Each number is 500 + 40 x the weight over its row's rms, rounded and kept within 0 to 999. Layers, rows and columns count from 0. Numbers have three digits each. The size before them is the row's rms in percent of the matrix's.

# layer 7 MLP up, 384x96, rms 0.159, rows 136-201, columns 48-95
116:469503502505589520507534443487529492390524525512534443505523518538549563493499485484534474506463486592529516496477558462558469499460538465448492
107:447448469510522500544463508525481475446535428463523568465515510517491496551448536523507584573532439520542616495487507488457492477533537479514515
106:470550502494502481500472566515456490471535474479537502454510537431509496475516540583527393593467415494503553448498540528489486478506540479481556
095:495524566495557473554411527452527519497477427501488512460546510436473452426468517501479489535364495494518466548506466475506512520541549558523500
084:537455519436527456520543473492542519430518437530514484502542517567534493430483488546519536484501502454529520538549436510495542498549506481520439
094:452539452533533514479529604505487452491571454538585424475484564518428490534567523428563459498497506550459557468499497432500513508515554475499506
088:489461484496542426515529463464437532557518517553583541483476471486514505421438430479540552507509467552476549450429526450544501515496524505482486
099:443485505538480467457487519504477537466549478449523541474461529467427529477460452551485520466479493593512570574531511437508487511537571518546474
083:542510547505480509587478526482416511478510528505497508491524462457450427502438463441528512502510502478450464473520460570547542481529530560513526
108:444482478580479422485523537500486477438504451564533547473430520424571471423521458502535481500474430570500600492468513485462481492500509526421546
074:489520554543480471496546558470525515498498469427468504482524471479404427543542417454498522520491483525486531519455533543472484514500524472462494
088:511547503508501517491481525496510545502511440486525506479531496519502504490504483428568471472421495525508536571493498540531484503559479467531589
072:530455508430487498520560483558487529535580538495534498509533486599480507510504469535537507526552473562497473446520481520514467414477497534479492
108:482491505543509492559499538531437536410560461511469528467513516524478507540499457414555514517527508523453521464410428518476473453535437581477502
086:479513551504474445558524516468500516577511568524484541477503477473519472504483543512523484565529452488481499516485487600459508478429473612597513
114:410475513444565489503516490431411499462586533474516474489434506517471483502396455472573503547514509547484445504467518492549527539580462497518505
109:481496573477536490427537502370462461480498581492503517496493555491510537471480497493508527496503440535511600490447481531530455451511542535502574
105:409480445539521507500525546487508556525510461504501473404476451480505527482538493436586506538506516489427577495443570541508486459556432464559463
110:510519507452577508477510490452411452421513488438488521461545534478458485467498439519529541504494487540514460513456525473439443478513411429463542
097:496563445406528500532455525437469553460513516438507455471528569502541495431512447502502531485539446448500511501459471515501513459562480513480561
086:563507553520527450573476508420465447394497440426493511512526488456491439542533554450470527452412476486535465480475497433488529451515479474537466
105:459511476494522495564512476488521484559500491516525472449470516526429434424563545422516485522472463513437468508445531461517462533484541558489512
105:443463501417546510498500507573458521449511517491528538423452519467560521478461531414543452470499454569473650497451521496525524454506456473450607
088:446546539517544453562482510518390491542517480443530499509502465476450541539466528487531567491417517558548521518452482491526527497590565547447556
101:445499494471523472492441502517445553546582566485550539423470525504517471499412513501551442524485471503463513486402482495530514452469502477557502
091:492510503522537521556505564499536535443462493427503480507488494443461463462560448439498487538530471571480565490472463493416552448554511534470521
117:446557512541570512465506539450552421492478426483500542453467512450493556492483435424493510527522448582495514483442571471515427492510518456460521
094:466534494534498467447537517464428464517499552491547527492439536510495472515515480489535545467539481466516550569471532588492530458553529502553573
128:418507549474531457497497430525507485514516453465558606453456588460495494541489453485510502515451461519518564488530420498421501469559496488542540
125:507520432427506478556495594456486498470527529478475500489446482489509460511428487414501492493523534580543522500470472535502523496547482532505536
099:513518550452509522437507426557411490450532451446527532484484558476500499530518433460516480514493524596496442516562592430460490481494470540544478
093:450548583467499486521504498420537430481529445447487507442462516530580593546525533461495547499459510554502516482517506412451502440566541475532468
083:527500444493545455499554454515512486546522497555503477484548495536532459554532542542467492504533441551515580588504462495423512480468474475586504
080:516505529442551528505514531469487490492559530520487581531504559450474487520482544537559556516533537472465445469490538438551506491516490466515481
081:492491542507602488407537564463459461491529467552495560496495505461546480493502563527499518451480455504475482521504484501458480463516515480462531
093:486583459487551478506481570460453515467456524483490464475524541493568519533466525508491491521544473538528430559421526511507460448506473481487578
081:546541555437551501486601467454488469456500544502490534463465519457475437500473480463507561485422510510545484528601486514496443496610470464482505
088:546486522501514504545520560518479456429520533535518531454474436561495512495448490487594501474459497477448521471453549445547476426552477564553475
096:448511484501547529517425509516496431483531500446582587478456494443468541525479481423482471561416509504462531434489500519501511497550524480439510
109:448506528479534426532473482481439513531559518527505516505541549455514486433501479482474505560449479487468564459466497484471553447442490541516530
095:536496489446593520452497487430462477478528541503548491485466489468455553513551475468542509535474537506460500472487516471485525489500485434554512
091:498493547512535499544513529475476533497499455347496486474485471458505429439442462499499531489501496581512522518546579497516424462503496459512504
084:483534449493531465471529536506487456573598542479512535455503494509416554475488552458530435539547542472461451574446506465504471495456509538429434
112:466502588446620456461545588482508476458536543489553546509509503521507541482454527517522536498549442491516525475512516524438550506532516457452495
108:503535597438556494501482505466558481582511498518515504469429524459574590495499464465526509499460440548494576459448513470529538516474509412477507
116:472545499479534464518542565439487497465520484423493573509486551491497532503427529449516557582429505463485552506488520455501423451553523491485549
077:485521439479456475546510506520484483445601495436489504458561455490490559489527466530572480524476527514508461449467503496438496484503450513570476
098:466593458476532533535508494453496487539495564505534478451526519500508514537453424397485498469435405494502503464476523497515478460530439548540577
087:518575498498489433461470526526414433533498524461571485470526527478525459517420456501467509471522471548585506511515544488534467514539475510480548
090:519525477473559475540525444474459503523508511484512468507525584548569507488508482508476494526524447505434568511480534501489429410492522553473490
112:464513496502539440505499555515454466500516545479572607472586488492465553486452503497448577499440455463482560475438579451523506482504499441452485
080:432552492490592449508567557450512547495468494522527439487517514524451530551474483486506471424472438453513538468446536446538476521522476472488507
112:464532506531502389518446565491491483499485557477498492495537529391507474563537457465564496563439461444464495477463480465501497477534457573510548
077:449463499547488386534550463438520487413580423513542559442519486513446466529496520530520543496515454509535531500525517468452455504397491492605505
084:482543464497466487526525462532498550495503507401469527454461524520538500530449525473488495524452458501492561487509499390486454396454500552560508
091:553543482420559539429485476494461444536476465420559548411518498514527527530543497461489477474479564507523524414413567474449514506571549544488463
097:519537545523510516441514519463483518550530522436538564468506482492524430418518504458490490531609459488474566421459549588471589514507561575511510
112:452547532454502492483463536534500500555477507442544527502501531489478451455534506470526529519502441568409526408524438478465554495505483592550582
071:460424458527510483518430500514487528573490575565567510491430544565500527468405481558560527561470477510441451513488467511515519448466494487446479
105:396509516480515507451550576456485481545509522513527567505449579490503534410466410480454546520420452488541592511566485489499434494513547540473551
105:474482482408537516527557449456475543473522490480497506499523556481485545489485484519520530483401507582539493452539526532542475499523505465491541
078:480476427485532475536539531518481423522538529504537504480506518501502439487408415482532500538456516497441467493465487528534543458545481546458533
095:463448411463524516539456516463522442525502546519498511451483549514536467562506502536539382505479453486460567518525448483505524498451493498482504
076:494541359501492495471444541480462446503532519412475463469520612450488505493511524504456509492476499506483480517472579450510543516470498495518473
098:456459562459558481472488575498471471500494523525555486524487488471475498537472386446524462504489483483441545490453562543497500507500446453540564
093:515492501503527414460463479505516481573533519424481497490543563541582503491438498544534471596526453488477511473473536476518457477448467494485495
# layer 7 MLP down (transposed), 384x96, rms 0.127, rows 136-201, columns 48-95
101:514470481429509484542454493527477480504495490476467495507496446502507415610473437590538511566458465570431464459491522509530483566484494502539444
098:532531386487538462516511490592502515543530476477525480482533464431426458609517502496390489533456530536551480476533467528440526493525532523467532
087:520492471449538480497582485559467493493462431514574506466474530481445469517445572487497545424496485492490509615464446458488485472473481512510479
073:475444506511468488533472482540495449494533481491505505534428439453518523464473444606504471496481451526524525564483528461531556552478503489513512
074:477457531484477503597468499500547562517482472510479497518490465449433535549480485544454463458460497547516478449474522483476487525480509507499502
081:497581548570431547506530478490506447475497483518564469542461540464514495493548477503497566493506568541455449543487561466567506516490440459540503
101:509470545492481487428556478472501469528509458503524480510532427481489516502559530554552473412488530499474461493494506528502503477472580499503514
092:541529515447521569508520506473451491500412541514442531528460479534519509489533475519549530518462461504516545487488533524480500484486555498412415
081:530499476516483593413496486503468489524472459467479554494489484476525521548517544495451482504508413512548488524497568514533492458505495481481483
100:583447493480500510597465554567508413501475515520567454400503513460509489493489553532404521568445470472435475562482538506556503509457447510509453
070:580448497516463498488506466527485508455490487477433462519472471485488484516526438532519449452497549526511540513579530536500520481500492455505413
076:455432515518480499552483424511603532487520493495533484492450463464535542491569580513519498470576450479515467452520534489565477550478468497555576
092:467474544562457508560507543481623483456487481557506512477450496543486447449480475559499532475532475548474437438503463562468550449475518480507459
098:547440476475473487453498502525468494571496469508508527412554525487440418542539541523538545525587489438507436490517422506463473532469529499521470
084:519532498486484566395503528562458549472491486503471449530485428472513481472445478515526527536527461522528456535507512559474551540517458484572486
112:499553552456503486497501499547529520507479558525478583527478467396480528467478546470509509530527493527457470488533467548513466513469552451556463
106:543451523506526457516471524496554490465526570530480520545474515510512507490530545463456513499554466504506507478450568473442485461538536502508495
111:520543596451520445482506535451442491446502492428539522496476511529463577494504518515461536503503521507468502566517465468516464441500465579507465
114:524432470481510508504460486483527524490447439486442480432569442508447493498449486523554532507486500536446414473530542396535564548498512508500550
084:546471560468548512520554490455531436505474474487500483449496478467442565573534509601540492442421499475450523427505508502553478492468576425519435
091:522489510498447517527478540471508509566429518491491495537496484446461556498505499514449515524583507547476466517516544473543559437456557496454470
085:515478470524500575501506456458433471574587522546569478521474464487482497503546463538478490451441451509397474513538533495570499464486465510460514
106:506434516535521467515598385464522523496476510563552446517509439467470433496501512514513513493527535501604488532518479533450491538540508502463515
078:496540484475498441469520474572552453531543551576477529522479475519546403566491510478502483534457497443450447435495509530500560557526511467508410
126:554503480510497508412528436505523454514491550515571537448511543536483485500532437495506506552549515493432541483550548462493520471452515501452450
082:495522492525488529435395450527496486482579466566524474522489498481494509543542456589508524457510528490600501514556520538473487465488529481470514
104:517452418493517486513572534532483497496478490473498502483448501512491501513468572527467538522483434494409491535478532493496492472498494525499510
082:495534531526450462477514530540374527538484521480489537519457518482550486517534532403493468524471503505512561481448576489552492480543468491521509
133:502483482531478494570436556539549532541535548529467525470510523513450494491476530495521472424491497493548518508464580531388506456512537499529482
111:480559487515509486464465510481503513476517521559458499535455484453495460473449503432483499466487522513486532537490495524470468517575500509577473
088:450514503450502459514524452500428397461525562518428510502541491607511464481516532434461503545481536471488518463525470533481418519499541499501497
078:484458535545482578508483501475541466520455467507529453507499493567563477499520526503472510413460502504510427425529539515492548508586498559586478
076:541428486496561537514432497478514474464465528464437529466456542515460507531565501517436470539529440527531459486455536505507515576476490472581462
081:490482522560526485541468470451588485493513544531543455401533469540475541496534509591516549453476476562514505472522528552467435489465454506478522
074:520550564484423546464501486482514553545476463488449463498492511563466516396463497507495506532496563508471540527504508502516485491458498486492475
086:512438494553501560463484536528489526546469452453485489554478518496455568416500499527556510529399486478483513574507415507527479461578515567413462
069:489408475530487487557500489485536511510515440531462524501502464518460528495543497480467495513441491466432469467543436482503507506500434520499505
087:499499525499505553587470502501485504455544527481477465468511540537422503569482536503462416514448466515462454469479494522484483556429485457547478
089:499471540575460564519413523573475519448554532478458492491443502544536543518556471517477491515418515485522442490484463558533526461511507435519498
116:428521486527536457521553523511553474517473582481509483502469520503506551495454529410590481547444507525466505487420543499464529465543488528500524
091:556487447543514433482461452514531459489498471553519427506534487546472548509547522537514491451481514549490490488436519469491564442505493489382459
085:564457550545512519494578531572489576442505479444515468536528479488506544519538418509511483450492487467513498483574563494443518491547482555520485
070:507415546520550478501524475525527510464470468505513553544527594533452506485571464453499481506429463436531386443533577463461458516507579514461494
129:481506542499469514488508579547544430515496470512495436592512513547541516496570498439538558553509495507438509534412566530480535408478459519447593
091:518467463469529520511512502481439475529499457500511495489443543541515532537483499433556581496498474414505482471496516568465512501598465513542529
111:475494467498544572469456529560558467522509486448521541486511488515503484555480492467515477524458431507497517458524517504459510519481487466525516
075:484496548577499548479449494488468491532428524582572491528473518506433487515452516511451534499480418487494521483539540520468538429515584498428510
095:519531417535543498521440506471457505473553530564515525468508495537547567454540446482454498468490437472475424479521474519506525550502462493588553
088:508502480506459458442472453544518506534500504459431506589542495455431543488507496533540511494525489468530448517514513470465534592408549555498493
093:472504515532511497536540500493599519561493524482563480501477521517466483512455470552544518523472448549453460496499460517462452507459500504488459
113:515502474443474430426482485566560604497499502475459588410530521469471461505542516530509492454513487557499503430492526501556541548514478432524488
078:574486457500470452501475495524590606534509552466474457484516547486547507479537485523462548540526515510503482485533464505441520510413548513485501
107:475478577603492553492459451459401533487496495467513505427525498488518561460518478472467525470494416488477527506448500494494521494521500500555471
069:528481501533502575488444483551578583537431541530463450538466405515492490520537487487505549543530496474510543551469529518512480517542502525481464
088:548495543521559503476450500446494543623518475525489473592527540470515474470502375445509476492548543487484463497538462507531533526551445490449468
089:513495548535477557541452501477485429488490479543498528460553521551504579459533521459474509483411498446517466473482568477587533520594505523545500
075:521478543595437442496484515451557602536482497497457538483557560427476568465517507478491520501469460524552520532487463486482504487500508532546499
106:528517485509508533466555499464511465469455507502524498483495537552437525530444489515430501551455503496491465535520535462546558407482477532524456
066:491472522543476573447432579516503511468501433524437524525446468430513511541451543549479560449492524422538533496495537537489441569561467497490470
108:517490464478494455469507540523492509454459456441541502476487468543480420492529500554554488498495481555463391468527436495464523564482510577537544
093:526498540489560441461429457480502578541515542510452515530514482540463526480536478483576489462483506458562469467528473468459480519480520460473505
128:449486478510572461515545463488506461517528540523630535420490507537496477485459402562576543552443532509443486438519492527500508423478495497471528
084:498481466480503523485418493557493537452466502523489545543488546521479583564486470476513540524397452451525594479550575518476513551511522469597481
085:570402487491427561508477426493473529474527518558497517507481452506529510490485487471503527531506505434513466447503497561451456532529492453448459
087:566470497519495485485528537475399505532533545454461532565514529513556497531460543540513538488551441500511528530500467485511502545494498530496525
090:557497461412536514540527518512444622441505451518480526584531533484471499495488557457514495493541499486434494519495510529482512435536484467475500